Each number is 500 + 25 x the weight over its row's rms, rounded and kept within 0 to 999. Layers, rows and columns count from 0. Numbers have three digits each. The size before them is the row's rms in percent of the matrix's.

# down: layer 5 MLP down (transposed), 512x128, rms 0.278, rows 331-430, columns 0-63
# up: layer 5 MLP up, 512x128, rms 0.283, rows 332-431, columns 0-63
down331 098:564473495485519509474506500455488502492509495519489483501423534431487522490504481539518462496514507503433478507476496502489511500519483524474486496489534531529489522498506480503500433495511498
up332 101:458486501534552512488510517487436504490508500492471525486489437508483526490523540469495479487508507556525502524492517490506492469484525463506507513532509470507471503535470516495510483514479461
down332 106:469506512493450516491488491504463480503541508495495510499492490494474509483484468470483515524518465531463441522515525457476491519427510511501486519504527517507498501481465536497521554513492522
up333 100:506510533527520513535488490487535527468512529533490523499505571466465494540513539497472522509472545517472488444461474512495517491478522472525491536463477544474518548489531529511475531525469487
down333 104:499487489475489482472473479540507502517504523509475481489498526475520488508452545491526496561557516476506510541546502473538495509461490489500479540506497504494520529495555489485486519507521506
up334 105:504528487495495527486508496496474517545453504510545524507462511490537488496515478486508474474460492475526484470478459511530494507526501485487501460471456490493493492489543467480481482515513527
down334 101:472513540442476473514476537538521518458521506506508492507499503498491501524516499531494440485583519536476509501507495467496499466488486550504515473520524465487515505484509505538459468537516437
up335 100:466496452459555521474417486508474514554497489502515493480486489505509510494500488493516482537491497521497540464517506468499515490569519516510478475443502438478480490499483493541538501505518528
down335 102:476483490526479535448495461470501469519479534498489478551498487459504525536508495484521434527561473475466462491493526480509484498518505509518514500518485492511499532509465530515498526525504520
up336 105:530523504480440473535498489521494537487494533495506523494518458499464424497482467528496519543503549519486514499524508487521472501538471504543465480489485479525515517486522499496485542490507503
down336 104:493488489542499455510465474501529504530484536445490540492526506494486498501543512511517453493483518514484479476466482463476534531505508440535514503489511500436461479502467534476512497470488498
up337 111:514446508465497455517530508559528529491489527517510481486463441446511517499506503522492461466491510497503505479504481538491502520475512451451488489494516494503509500490495514540509468505476485
down337 094:499489488460487466529511532511514490520495496459532470529470504448549488506501522487498469526519511491541463542506507543565448517463521520487556516495543542477483551512466511528523509520513482
up338 101:506509557509500480536518507510508542483526511503541476478514531478464487497493527505450530532466510479500474498507479502512516503487514513468488493489478471463506441528463493490507494511517490
down338 100:507453510476527465477500493483501465522491501435532484471514533476463527488492496536488497512486469510499468533503527458547481448514490487507497486473525509442506466526490509502537510481523515
up339 093:491536520490503478492487468483508469461515489506538463477474464492484470493496503458476512484519480505485476515488449496506518489538522443497485530531474452520554466525514493516522544511484466
down339 094:459468488511516515474496483465496462490450509543476511509485513530532493493443456532553492501478498529472499499483487516460461513531468542504509527501470510485539476497503475500490491540501504
up340 107:499518487483520487491510518484496537515482513535471530481525479562508490505465498497486488518484541502500466458485518495514501536470470503496497523465502501463514489523479473522484502472556491
down340 106:491522511533435509471504469440473449520494510482520514487494473502465470543509499525515510485505471499501515486482504483544482453483553534507486501488438522536485466510496478492510450486510500
up341 100:511525491545495501494494478499488502520495454495472445484510520506472508507463475431502509528526522486497474521487469476465512507515534520491513440451426478485516483522511483486536524506476432
down341 101:502446485524513460480508492512516476539472524457502509534542489488506500511559504450505502478535487499500510515538466483498544526477476517469527481494533550480516483506484506478489497486519521
up342 096:509523524486556496543512454493478510497474594482488482475513459525487498498565509474515511504508488471549473462470486564492478519518525482535487461466510463510489493489491526508512514509480519
down342 094:492480489495470483480551468485479455492528496477478523500519444485541510511452476501527470478472471507489493519488506500496512512494454520487538506518529493494520513560474495509487524470507525
up343 104:473484519566512516469478526533540445466498435539518524512507511512482486478516474539461518495514503495504520500528508450485510542519526536449531488504505529474549506505559467501544472481503529
down343 105:517523526491481511519501531526463451522517459500549542509497485509470523476499456516488520484484505501447494485452501526513481524509514512473523489478535512474567489465510481467500506492523482
up344 097:514478520530438467517519461493529538510519493515505531514462522505495470490513477494499476498493504529511525500515496489452479466527547472475488525533458519455495513491450507490466530528456524
down344 099:541493504513503475458543475527534505530494471472485513471534477475482473473491513477486506462494526503498478538503444516496479513508529440479479525501522504456535505510502528505513510473524512
up345 106:493486512466517475500461518521482500473518513520446517434506519525545479484500509523450513467507478558519524503494517505503534505527528485506484462544464496487455513492502513487494501536512544
down345 096:474480571504471479525445444490503529493488460505447525520488498472499475522483524534515493542473504482479521505466498524546478500495509478477504542503484463511495529480502505526488488510526551
up346 110:516463482514478516513454511494511466532508478478508506476484524548478534500506515539527484477526515481517510484491462496520539464461511491534505491487505502533548493508502507526516515502527555
down346 104:497499533495503485445461540500509465499505480500456503489490505517485502468496538492459501474516455514464530488507472499521479468496512486535506451516504523518491483460457524525471559438512538
up347 095:527493493478484506515489514455524468482489513500506476484532515479476487515531461552514526506490509531495512518543500505530528488516513502487502443537480484521463458501471489517527492482480543
down347 102:522519512485526520497477508442522510467493464504531507521495489446506503471494467472502513489517517542540468484454532519482479500503543506488517519474496513503498505504447497505518479500559533
up348 102:519506476532521485538505482528458510539501511524468500481468483533530522486474515472497489501483500543536532483522531467490494482538497504490480478508499504524509513520479505490498488503450474
down348 100:509516471536463519561447494483525532474518476500558516478514498496451484525488507479490471545501524488498519497517500470478510480448481526505500538491487505497491518438511502453461535498486498
up349 094:504500541495528521507517483488508487537437502513496516468525476515456489475487516478526465477505487468528500497468500473468512498500499511473480515543522474516515498446504480531488484544433488
down349 099:498487539474470508493485500479508510505464494462467501499501493509508501493506512497527479459490500451496472536482517496552505475501482535471503521503491481519505491498530522460479500478505472
up350 097:505479498501521485509497514531496485462526503514529473490515473477490544524505501508566483483467502477505487487524467486479472508519491520539538480494458528471478481500466483469506519535514489
down350 099:495480542505471461463537479507494489459523553497494526497457533475515491518496494504526474502491498523460501495450491479501525492497513471515561568472526502531524523493554500554495519494460458
up351 106:516499518483487489466457484511491473457485523474505498504514518521502514529531503479476513509449516516500504464486534545479471504482450515499457493496509459503490526500478495495438493513511542
down351 105:447472545533500478516479539464486525491493493507530521523490508519547495431480489512450524534519556507484504503496501519475498506482493483524482480502471470521477480462476501484503536552504473
up352 098:485489518485479475516497482490483512487474427459493485494491482466474449543495507488506509524476500477525513479465496517480523409554499524508524438472526522488529503514471488496479502468461484
down352 097:474520515449494494488497521468512496500465500462544531460520507511468478492490503516546488513532512546510476483542513510512510480491509510542524542509501516535536521519533469481484507463456477
up353 101:492521471507525474493470557479424502508522539500532557527510482476491486536467490517521503539501518528527492506497506480487505539505507542515492491497530521485499440511484492523489479530498468
down353 104:519498467519500561527561538478486533489470489516485505494532510500513548525460451507543486512450513519494500521497519494442514505535525479489551464523485507505480530470507488499522500516479533
up354 098:494509484549530495521495538562482474547450479513507471502516486450507518464464485503476510494495479486499468472514514507503511499496498490493520500530477509480549456467491517486493518477487547
down354 100:483504478498483507532489525469477524494508455540492501508463503466550481473521505479523487504487586527498481504522491519485492513441503521446513521494507475466464490506474491489518527457475486
up355 116:482472501487463531536502522506486514467491474488528544516484473487541514498494462511476508516522492521505521457518478503480489522498505470460504513498511476542583457486500487496450486482529527
down355 113:543492482510521454524499467517506504468500536497524498499515503477498528474513499436507525501501464490517489516497512517479531442522508519475465520502516508515497527539482500474494510475479479
up356 111:487449524487475492485507522497507519504506472505538489529525478538490446496505502444462507426497457502502514490495523516513463514509510504483508469579495450489548508481508509518519520507498535
down356 105:490490496537484492486512441538503500510476472521509547482551544464513492503507498474505533494472514460500445491514523483495438477451472534482491510482478448491491528513495551529502504496516504
up357 099:493487462449500516484481518516511501466517519474491467506534528527492498502503505532482468497513471479473507499508516484493484504507487503490518506518493481513493513457464504469488458516542501
down357 093:456473525498530468521469453544469551502501484512482490488491483446534487543452499510466536468496526479520504516464552488505475494527506513497531503496456512516513537489485520507498505543532517
up358 103:501529469502486486475522540457506487572484494508506494542454470534491504481472487525546529494493516545481512499509553549514533485524483519507508448493498529466501468513494523489459501506479500
down358 104:485515494521553521516500494555508522507510513481521535484507546491558446481523493509529514501471509503442515485517486534488529497513475467456471474488533491531482479538481519503518480487521505
up359 102:506488490461512548548503474494501519484522462523510520515489501520490502504492477474508458519451525516520464488509504501455526501502519480507500509482482511518495493546497480498525516516478504
down359 105:498472527478480497497498522503503489468504554502524487465471524502477536492476473488531545546497534460509516486479479495509501510494480515534506471487524570511445523487515549470496516523504493
up360 100:511553502520486486503540496492444503501486471524542524515474475525482466516476539474495481517486530484513510453500491466524520514517480528518503463513509528517512480501540457528528481512522502
down360 097:503497477467477546530499514486507515478514517501501488440508454540537551496504505524535496498474541471497513475488490465519508459474441512475478488493510529487517510517521503495507519486543482
up361 111:505554491503490507535510496467446498502498548530484490492492486473527483514499480475496518470514523507509531524537463446488516484465511487530486493495505501506524544500453546507512473482537497
down361 101:446514530527494505501530484495503481497528468494494491522458496479482497463516538509495485491479495503506513523516483513549492434439469504480494512516486474502525494485519475465482512485520560
up362 103:483521491445489509532524543507481481476535480480538500465496519465488490495500496534488458491555475492519509470492522495484529529523507515482485500528475500493453501509516486490516495496453460
down362 105:526519475508505514484518514501511469485470487516517477474494507483447528466487547504477509513437506497497486508503492512493530459469502506468500551508511503494506558468460533525503501465539515
up363 100:494499506496459522554508494515503508499508483492513530534474471468494510513477511495508507508514529501488498498532523501506483521511495502543558544525482502494483449508536466557477503493540481
down363 104:504526527470453494463488478497457487529495521500466517518507541456510522509517522529529553531472505536439518452497560500530490467494505472488508489508485490544477540504521541510507474502516521
up364 097:490518514488492506515483461481515489474494504499476470519523510518489549522505474458466504532463487504462498469486486480483505472479493518504499504443515480501511490489511492506480493559500514
down364 101:500538473527490482538483478498463499467511490461434507474460486496513527535494476566551487524516489535503480515509496556503494469514493487488466498535499495517524530511498484497527503498504510
up365 098:486498510487477546472528541526519514489510554537478506526503495505504520497519539513517457527508484474504511502494549565500485534478502492527467466464529468538495432496537514522510451495496503
down365 099:524507498462500522512500490518462521508477481524483540542506532501535505527504503506521487507462485527504519549443524495515490526527447486470530517487536498481496546538491514508487512506511508
up366 111:540515424516483505508494521500488484471498554470533549484489521462548526503513504554524475459507497519508486508519546478444510482498498500561503504506432500459516522472503534495507530482512504
down366 111:510485524511463505496505467533480501504521510490468506445479474496505436504507493492467535495475479499524548505485517467516502496476498526486527492506534518518489491497488500496476523525544511
up367 097:465519541550521531499521484492497505475464474521492552491501533507544519483517487511459549488541468495483499517524482496531512465541536546489495511532512552504488462479506539495495510501470488
down367 099:526467500494492522512448505529483484451451492500481549512444487476515473474486482521497508498487488497483484478521523519534524541493470533488491541533485495469496475538514536485467553510505508
up368 103:527446509472537499522498555522475503479513539490467506482515533521480498495532506474510448531500507564503488451524485499482530483488471526532494467517510484477510515477517495501489509480469519
down368 099:500488484524472470521526509472524491510513472514505476467504503470506486521503503475518509546488462469533505452473471486477511524456529527475473536507494536496487509499548521489482534468441549
up369 103:517503557529544488506481509498481531479491486445528515486502517475458503493553489507528504514494525479543498470471482560542501520524496447535467474512501479548515463468458500506519483531479504
down369 101:498507545516492516482480495458524486498549516575478498529538480491486490520503506512489509526460500506502478502500451519496505524515507552529501514472495503485510564475530503547510539530460507
up370 102:473519525558497478560525535493490523449499466555527504474502505472518470497517509489519481499540509503547520498509519514507526537529476514553485458524526504472514513487508448538505517515487488
down370 102:469456480490484507498501473497477503472484486497486486513481497485522501481490513516458485501475524493461487520514527514515482509466534511540479483502522507515521543542465477489479454483514456
up371 111:466504482483502512503497493530481496477465469468519497554482447450462517495498513492430496478477509509490529486519481483531497536508481492508466463499545523526530485551501491515490494501486455
down371 099:531484515487530471507500526501486490520471510480514484554481559487510543509505479513517447503494522531529477520478574511512509513513485455480466503517510540523523528470509508496504505463477483
up372 112:505481503484506516543500496483503540476491511502456474511531542469494508512501507487461473512491499535513572486502485538530522492494515492490478540512509508488505466499520481462512501526528514
down372 104:485490530557481524464502500461492472446496517486539466505492458522485517484488526488499505560509514498490528493454549509484448481506514516542494513522495514495500507479463531523507458539504550
up373 100:507502513502542543557498491472454520519494455507496533572496510489515507508488504509509482504521507488515476497562508533484494557516497502496519505505523510535540512503468526492474506512488478
down373 100:472498506469483525484511470491517474527529539483477481487475498522554525470532512488538422471509488491484484539483496540507486552471516460507511425485522513467473490493497473534500472506482451
up374 088:448433558509511501560527514493542518462479499511500438517490458507529488523507502484483477470508503540520484466524515516505498507490492464549495510471494531504525532478463545483499493499500488
down374 098:491522452512499479490493488517498485513504452499516494513530520433497521510528507547472489476511502471488514528489471512508507543500520513494496512552515468469486481514487511478434476535501493
up375 101:505492486498468493501533533482510499484491516489515445509524506532488485508522475488523495483497531470539467466518494490455542475576521457498465528479472476493485469538476499494526470483472455
down375 101:482455499505513502494543505497518508526465530495512543463518482491497533505490448500525504470503489467489471499483480460460510491472490514516551534521503454468494520481491466542519498491510493
up376 101:505534534522529501474480475486481490523484479483480517496463501512502490526491482472528504496485473461521537490534473495488495496482475487475512462528528505501456479484510478489449523502468463
down376 099:503532464492475496465505516451485517470529531493517473479491466496501466504519521501485469455518454490460474490506448486449512484492472528482527512471514503518484520501548541489520477508514461
up377 102:546517506498517528510509476476477496476471511512527440515507519522489438526513521555515469450514495534489526504512491500495473491461487483490508453524553480505546480529522466488468509474504515
down377 101:514546486512510481551528537501457511480475496505519490504492500468495502521442482493552473494516476522493535503499533484503491489549477464497508501500458531542488498497511514485480469528499477
up378 115:479516498502499513508475492485498503481470537510504494507504532512486511501475490496480524490466462522498519526506472490509527475464465484547485483531491490522521496454496494520490552523441505
down378 114:518531498496517521528503474540515507473520502461502521527506484522502512505483498510510511468540473509494455498520529548486491540480474491490520464517510495541526528543458524474484528474556437
up379 103:492538460504501472450457513487474484482482512497487546531494507539483498425479481498511493472460516522492489478533500498481490512468537515500532494491497503472493441483448501511519502493474485
down379 102:492516485541491446436510475519489503455495516491478519517498513464516514499460507507518507554514462475486515527489504517510475485491448504512548464511506532444512492445495488493522520477507500
up380 096:505546539522507472498546562461475473495505479506522512494509460491482538520489506479540518514516473473512492509540493489485448533517516526505463464526495508453468491539483513522507476508459507
down380 101:473529471492513474437493497489469478483510486508512499456541482461498512524495502456503479470504497527481528447448528477531506562458524525482516504468452539483509525522512519470537483510472506
up381 106:489489482532458506558469470499550473475484477488566541495496529496530466467477493481477503509490549542516503488508479502496443512496499497492552509517513479497506480471466511467511502513429517
down381 109:518479485538502476458551528494528479538486509540517535492534503492462499525474500500499484507518511486491509464495525563454521487434500499497512474503471471499485501464493474478531515450501478
up382 103:514485517528568528532512542497519498510481541526483514491528496479515509494479525521527530518507473466514483488526509510467519478507475509510528487462488516511478551531520529527486438535508482
down382 098:525491491488480528495495494518490511527517493488465535515447523447486487486487498511540500512531491470507549456534473465516544532458490498496499521512475491555508476514481475478526465500514492
up383 100:505514474490511502455531503525485472542476517533523491543494519532505549514531458458493493522508475494544545506495481505518515477523489525473435479566519458507509487444466488461512501517493511
down383 100:463526479477527571485455436508497493482479471494500491558552505536489493502517494484495528542515515475476502511530523534519511506524524482534505497508508459532532467511508499538481509521491501
up384 110:487510513473510533523479470452512494448470493516530515476527511506489522494525498509522465474529489525528488476469480486487458501483516497549496533459476479517499479535494473513529446462498564
down384 108:537491491522476512501488499503465513527502522562493505538551531500520484449483479507478529485513457527459479510534512542486474524523519456472504493503462494509514531478504512524444529531508523
up385 093:513516516517483489522519497473548475463460521488524518538590510483499504484469467532474457501521472495481493485504486490522488500537522518541507491531491525524481495443531509566490464507477487
down385 105:475510445554489494481489508495525502509503496518538522530472475509471509510505515474522514480493489465492506485461464449527474516489497483519484507530535521468492477504517550504507534479532473
up386 099:468523503502524485494483495512497463477463491461524488499509502524530531496497506517514529532505524466469455470506505523531483547483519535501518472544483486542478456452528474513499518423489532
down386 104:490485533525487532530472517546507466440504492468470466487509522482509499474533523469505526482539490497481529499514520489496495483481548520465491561500485461506535475475479514490509475503503512
up387 109:484498541480547502516539497524479511468479512459465522510494561513449519485495470518490483505493462472529517490512516527498504505471492488529488458524510497527480496501499517496520487511530546
down387 106:509506521537495504487542543484486474497502512495475513525466474489492522465439487482524506493530496474454498522504505455511496501491471480512536534472491517505506506510488442576483465494538482
up388 109:501457468492532453497502495493455525504503491556514518470515503510503457482511501466497483479513482489533511499497462490506456472542468469514560482497521499497523538465478498496489440494476516
down388 104:480491477536485542447496541537506497504479519460526515485489468475482537538522484511490514492497468471519463515478510473517474504511500529476494517521500533516508490498500443500479522484498508
up389 108:513532492507501515469466490477533464473437524482529559507485498525482564456522480488534515501505516482513492525477486484476505519522498495488512496478527470509503463484463509501514464561505478
down389 102:523457495504518481493471515514468495488509459486477513545525501545511481523520509480535458520477503535477494519538495465512527474511492461470487491546545496484578446474497524490551538551510509
up390 104:483516482450535482470500480480486503479483502471478518515448510488458536453494477501464468512462504494530496494466499471499508529528557473487428512511543543500506520535516523486476493494441486
down390 107:507539457482498477484525512499520510501520530512528509527499474512548486439505494514573484513472520531504512527449524490520538488513461485487476490521527465525507504493501492525470504478546476
up391 113:481496490495473473552498526484503537489544485561502474517533496500490479492477495464469492536493493512497469519511495491515503502522473477545460547507519497493485515485519506520506459498492519
down391 107:494450539527453493493504483503507523505510521499544506488503516523492552494504505487512522522461453491501476487498515464492468506516486427522484550509470502518456475468481507504478495499548461
up392 101:438506528534508526512531531483520500527452525506455530469487464489523525492517434504488501527478514501540532493505514487497530493511465492499477514488508468483461481493526508480446479515484487
down392 099:523468504518469495465507501545500458505510532521475510482541494467510515515513471489515550497497511464519559514478506496443477508516477513515493466493496525481481503454489491486495484520510510
up393 098:503487509497555494467515485567491526475500491506499499487474491544444520496467471501487453547517484497509572488502480500488514473447501477502505504509538492502528451497471538519480553548546483
down393 102:546470530503540493499530505506471513496494543482502463486497447470499502472484491511532469543544510497484490489456488504473489519518522499451540479508453471502477509463471514528490548477502492
up394 099:539491462447499490513496494550530512504499465549506555480487543517517502538497486470520475510526493511536521552530467456494482543506495490459474516498548497507508495497462469520478542496467493
down394 094:518494522510498528451475459564549493489491531495497506468492485505515540511494507466510549499498497483488523499490467494508515504519458520487493501507497491449467498486515493504496459475465473
up395 099:497512529523534516452485505471515556479475527555560489536492498476510483537499518473516520477486483471475475507479509486472454505511461542512498502501466517504506494523505548506497490457500463
down395 098:537526480526497473490522509453509491523517508465508488475461503497506466442500522463508520493462516511481509482499490541481490536496563513504548523473484561499489476498507490497505542455490487
up396 101:476472529534506485522459508504485522542543499562476484514490503543490510518520522534509511484525519503467505503481526505476469510499468472525448462495536413496515467522478489504514456510485497
down396 098:503503514534486455480523479530520473545477517517462468523479495521518487490437499466489479556532502446459524526570533450501513503509477460512482513508528485462556507515486520511468483459517477
up397 100:502528532519544499504480521515518489467511493545525458493476465565482481486502513467494485453467488517517458465540502503487515516499546513486508516499517502499524485456478500480497531474502491
down397 101:487495493506536460490501542496526490446485499482475506471477490467543500458522491521554527537511511482491458494476481508517514464486468530448507485468453476524525500514521495489468533474514484
up398 103:541492458473482517483516465437450495534493528491501493524487491509520454542445462503485478508497507536518540458465488491492494508502487507481486499527478509480526541489464525487496496515505480
down398 103:506472486491496471484513527510527500485461476537493530507462516480537510491512512497524473519505457510457510487475496517531426458504469488535495505514471478518537483527475549553455501507497515
up399 094:495559480492445479529468502493499510494508522509514459491440495477498462493484509541521522522497523481546492493510528583485463505525460503535464473472474524505484493502482514521493467491484538
down399 095:484486498510541503477478487520486474512537497500500494459516465446508511456527511472475464526531517542468494527507468478541537516512505459539474511454494508537494492493529535486498510450520502
up400 105:546521476484514475551515484483542538518490488506507502517517516495521512495484495510480498485492520485490494495527489528508460446507478501459503514509493509536512491502500488500532518504464436
down400 104:496481488507468545512501509454508476488526507492453500513487508495465469460523476527494536487501482485490520497506498468517507500495504481535479504493520432477464489500440500472496492466458539
up401 093:477533463502507519525454466475501490497490485514439471557509510471520525518480510504542529473451500463501519484506526503519489451456548514548534514467505511475477500511526496489522481481530493
down401 095:519476495494435507502525501545538522463509541473487474488473513488496479480526509487498486528521520492470512486498467497505524553500437504527516482520515490482502544490488537516504482497504510
up402 099:508507497488525460483456506476460528515484510451498502501511520455504511482517489502469501491472522502529487504474468502549485452516501503505474489521477526473498511474472484459465454456488484
down402 101:501480501481486489505539487511517475513462455487499527524509526482521462492517492496538501490484545473505500488477487470535463511469532487484521489459476541494485481480505500519458502517510489
up403 100:458490527473523479475528520459460504514474503485477519508479458542547520510518539550490515502507572564482462499516528509460527476522542500493492475530539504516510491478497453524528516499516484
down403 103:495461550493514500515513466482510502500521519477481529476479491536519489457474500487484558518522498481481461486512501503540476470511522458536433546519487528497512540474497493487503477466501483
up404 081:473503480518505502508550515477490517547528515509528530550559486513513507486522418540517490540500499540526502523489486501494493468475536484486523468497490495506498533479485472489512543529497544
down404 090:512493518533480529482539519481489507509504515457513551477489477509526512511481577505502478525481490510516491510492466524518488467498514502467514484470514523518512487510546512509455475529511551
up405 099:484516466459519453558499491466528529476527548497510501529505475475474495478479471491435513512496488492515527505509476482505545487523466424526483502513501512557470470516499527509518477490515473
down405 101:475534529497500486510505475502539517485472530519469510477511484511450492551441507523517491515472520488509529516489504510491501526499488467507530525475523498493504465485495486489520499436536503
up406 098:480521487481502532548489485478481480426468502501450526479528506490458529487475526491464505509492527492496545529483481479529522496500471416539502483483523537508501531474488536512487535478464516
down406 105:491500498566445505483477481515516493543490495494528498470487506463502476523512480560543557511486504479514506500487488498437450545549516469486488490530471503482498482499506525469480547499522526
up407 104:468520478475462506486517520487508494482470496525484448500499494521511510492547498485497505479528510479510490495450479470510483511517467539532473532456503538523515459524490536521513505502454492
down407 100:523511516519479496474495469504485486463524515470484502476484485509509504497499523473469537525517462502499474514520538477495531509515488507492489479514487482503527550463463523509485481495471488
up408 105:538487433504506538448457538541505491480454483532486489476489507495513493507539489516459510443486469507511425505557518475505529528490531467509500452466524494502471505469545461497484474474502526
down408 104:471501512506519494502457503519550486492514530526503530496533494523451494499535497529479543495481541522469503511501496498490531485528487503514485526482504514495523520470519517486523545495488464
up409 103:547546487488471473464496502509502519520466466491445454496545486520503518497476497487465506472544506465480533480489508513531518506478490456491521507473497512514489508489523490516511487549501509
down409 103:510536475494477485490503484524518495493472498462539458486510442471493444461537496496535555508504479534492490487524497484523457469469442501519497477484488522447520486463520511522497521541457504
up410 102:468534528492526475504545531494497508506517514501502495500508498523434504469475475523513521503483492448535516500479488486528456510509509528497518503547498534473491496492514502484538478502471474
down410 101:506489486518518538508532461496489502504531512431521438440516547479477530460495508489509493514492504475507524511510508529495498487470475513466493481475496496527519475551473501551504500534502505
up411 087:479545532529490499478508509458484476518476517494504506457546490528517519499504471500534516457481533512474507493496521498546540516488522510468478467539528515483507503520504448532471443485502498
down411 088:507568519488528474538521479512504514516523502491520481485478517519508530469470475509473498495485508499473498506464511521531488531438513519505530531511516501483528561532541505484506539520476468
up412 102:514459492477513505532523516482485477530474521532459509518538489518500516516504531469480509544495498478491477504510470525465526521503524477467492457517506465526458485510476474496497501480456473
down412 105:467538456480527509486458465507488497467503517479489519496519480473484470513538499506514503534487542492530504506509501533525479527460485511485493458450520518477515485480524500512516481539468544
up413 098:495485495527489496482507513532471486507503509528483496564528522504515514489493486534462527519454499468486523498522511492461536484530493530509468467512468476512529467548539459534505483507528449
down413 105:511495521516509497511471461446500492531492497496511536473491525520505489474471509560518472503523520485499458486508483471486506530529511497521463505509509505530500497523476498549473484538468531
up414 087:505474473517483505500477500539511507546499482509503495494492458512469505495542517544481481462486560499486509467523536502516512418448526484486500490508469504463512443516500546478481510497501506
down414 090:469463491515501496482522493503512541517474491487511473492498493479452497531543471475510493456506490469499473523479504471517462493508523492498497485481465493458492499499522561464491534493509494
up415 116:496474466504513498462519509506527476494490496477485531471480483492517511507509496529494502479512526532509529489501476505530491513500520440468535456504466474459472486524447547502534464486485450
down415 103:487488496534476465481506499488528504489478479510453494503498518433476479488471517502519466525499520514482439505477530550522466542466532521502512505487558514511480564541488496519484477535492459
up416 100:535555489509508514499539494447494491511515488474492501487476503497469521489508529477452467513491485512489506521493474532496556523468535455500456500556499488498508469522519538495523505510522523
down416 097:490509494521508486473563464509494506518541493489529492476503528469537498490483523463560545515529491495482489490530473471507506460491497496482480490493539529453471532507516484502480534500521484
up417 103:469559508518486466507518563498487512490481465502471539510459500521462496520512468506524491482528539507507472485478526549530504524490535526478479509455508532519510495515511517534442475461499451
down417 103:511460438506502491513533500515502493507514438500501506440515479491519486518514518541499503488516479527490546492493435506513511528530443515508474496499520494515489477500506487521501491556509511
up418 107:495507546530484538526482504488477439528478487555498509507496479492497512485518493488479521473525536552523534529552480475433507502517513530515476495497509452479531505483477495502472489524477523
down418 100:496503466489508524539509455516515469554531501493518469457499524516453471482532529469493506467470498469521532475482490511545506476501500470482520476449489544477457500439502483511490472523513541
up419 105:488508470453521488487504467512454510479477488520505464438491509503514510533480562453500522511488518523500493451467472505502522466479509481507489487497498499494472545467474461513485524503460463
down419 104:526497511490509464489500521539473549495512513469498496503489524474550526476477497535518470478512489497506497527532496513499524510516505486492521479465536525457521492515568479570462456518496495
up420 119:525496489459497502519526471523520478497481475472489513532533507520499474479478486504482497482515491521526532473505505560500494501502474490504490495455501472517516479514519498520487485512527508
down420 109:527487506508490480501513505483540490538468479529485507537512518476517513494546480517494504471552482457530556547493505496444498522534515512502516559513507542503426528515528469506548506472507511
up421 098:531527515483451530451525522480505533538505455495475487498450496542495501538511491484465492479465493512518528476485484495492461491535537504517503438519445491486510533513533495486499479475505513
down421 100:479549508521512538477552556498479489490507511492479476515499468505458523501483499520502550483497503473520502540519464463540453500468462472495493482507493534531517496456460536487507482480522497
up422 094:485467489539515497520532472490465496498508520492536523458506484477531484532543530518459488492568514500494529493520504459504519483480488492535486517489507528465496444531498535485471525523488506
down422 101:469459509483514518511530495530504482570460556483507520519520450504522513481524515523503546488488505506491443518525497476499454528530478501534485521502497531487470481489504510507491487534521496
up423 104:508497503506499532498565500533481517521473503492528512499528479524485515505518490504512449532475494510530463539502493442484474521519543536497491499455456463504485516525521453520499520510467486
down423 103:519440482496463530485499509537505461494510486507507480503493536460494490497489525494464479500547530520491420472523480541471486480526524499448556518480531503504506512514496449543500519527534500
up424 114:478518472518457514519522505524501509511503506530534445486512496471549493495499477531488510448503509527508517483530507484508539507523506501502465484478512512486507459462569478490479498502451542
down424 109:500494489456494500463497484500524515487508495476531474474531459472468450486535510510501556558519488477504494497492453473480458494457488475508492534491472516494529491458482517498504544546482487
up425 098:514563452517456467501483490487454505497454458493509491488539528490524498528486537478477522504501487514490493484502486499488494499493431547503470501543531510513474495495515530514511507510499484
down425 099:496495494478495448535513562491492487470484542478502527475516542508499532485518505512510520535516522480526527563524501489475503517520472538531497492509473491580508485503520515492473530524524488
up426 099:494480532478479503487477509477494522506489517473514493488478492494546515519509497471451482491477505528498477559478463483489543473506505520506533492485491453484527468524491514493542481533501519
down426 100:468531522496532473492502461505478491485473527467551497484480501532452549495493483523508512500509545481494524509483544527511555495494517510520517489468484513477509477520466483507500513497502462
up427 100:491486520462505487514483543458457508469475497510484512502508481508490540481521494501496481471475478465484553519500490479483532476493467490514519494490477467499527467490473573487537489470499512
down427 098:450512512517485476492510480531508502487503470480500445520516502507515490490508468541514482495522518466512542466459474518532495496507480522499512456550512490517494529510493530502497496494525558
up428 099:485541536491524494497477480476475497510473518538458513490473430529505581508495483513457472478477522498499512499497505490451456488471494516467496481472532499518552537506503466502452485509510506
down428 101:531476510512520474525496510530555501495441483462504522476523537510466482461522496527501505530511455471500490500548484504553507467534527542467481503480467503491466450492435513472520507486477494
up429 102:510511485515471481489503460471496492525464484478457482502496522463534486524508541503474476476528457546544489511515493513468518528490543494509512478478449524507541497476516534523527486494483484
down429 100:481505481512500501521510499511502517450479513458502481553499532496529513526493536474464504514496519496489512466482459505506501518538473538494477463491496462533478505499505515494461504495514464
up430 095:511478537506489548494448486530458475496530521519515499471502485532467509463486495505513508504510487503540475489512524511509542472503492476516473527499465529540484469528515440515504493519501479
down430 096:530523538452542501494477467537522491486528479528489506489482502495531518469433498476539509515481496517456503523437497484568499480479505501484499499525520501515483507481495535502491493521522517
up431 114:494500454478521498473455523485485503484483489505494509474515500532534460500506516496523503465512497510499546522516520517488489497484508502500464539502464483511513507494493555520492486484508446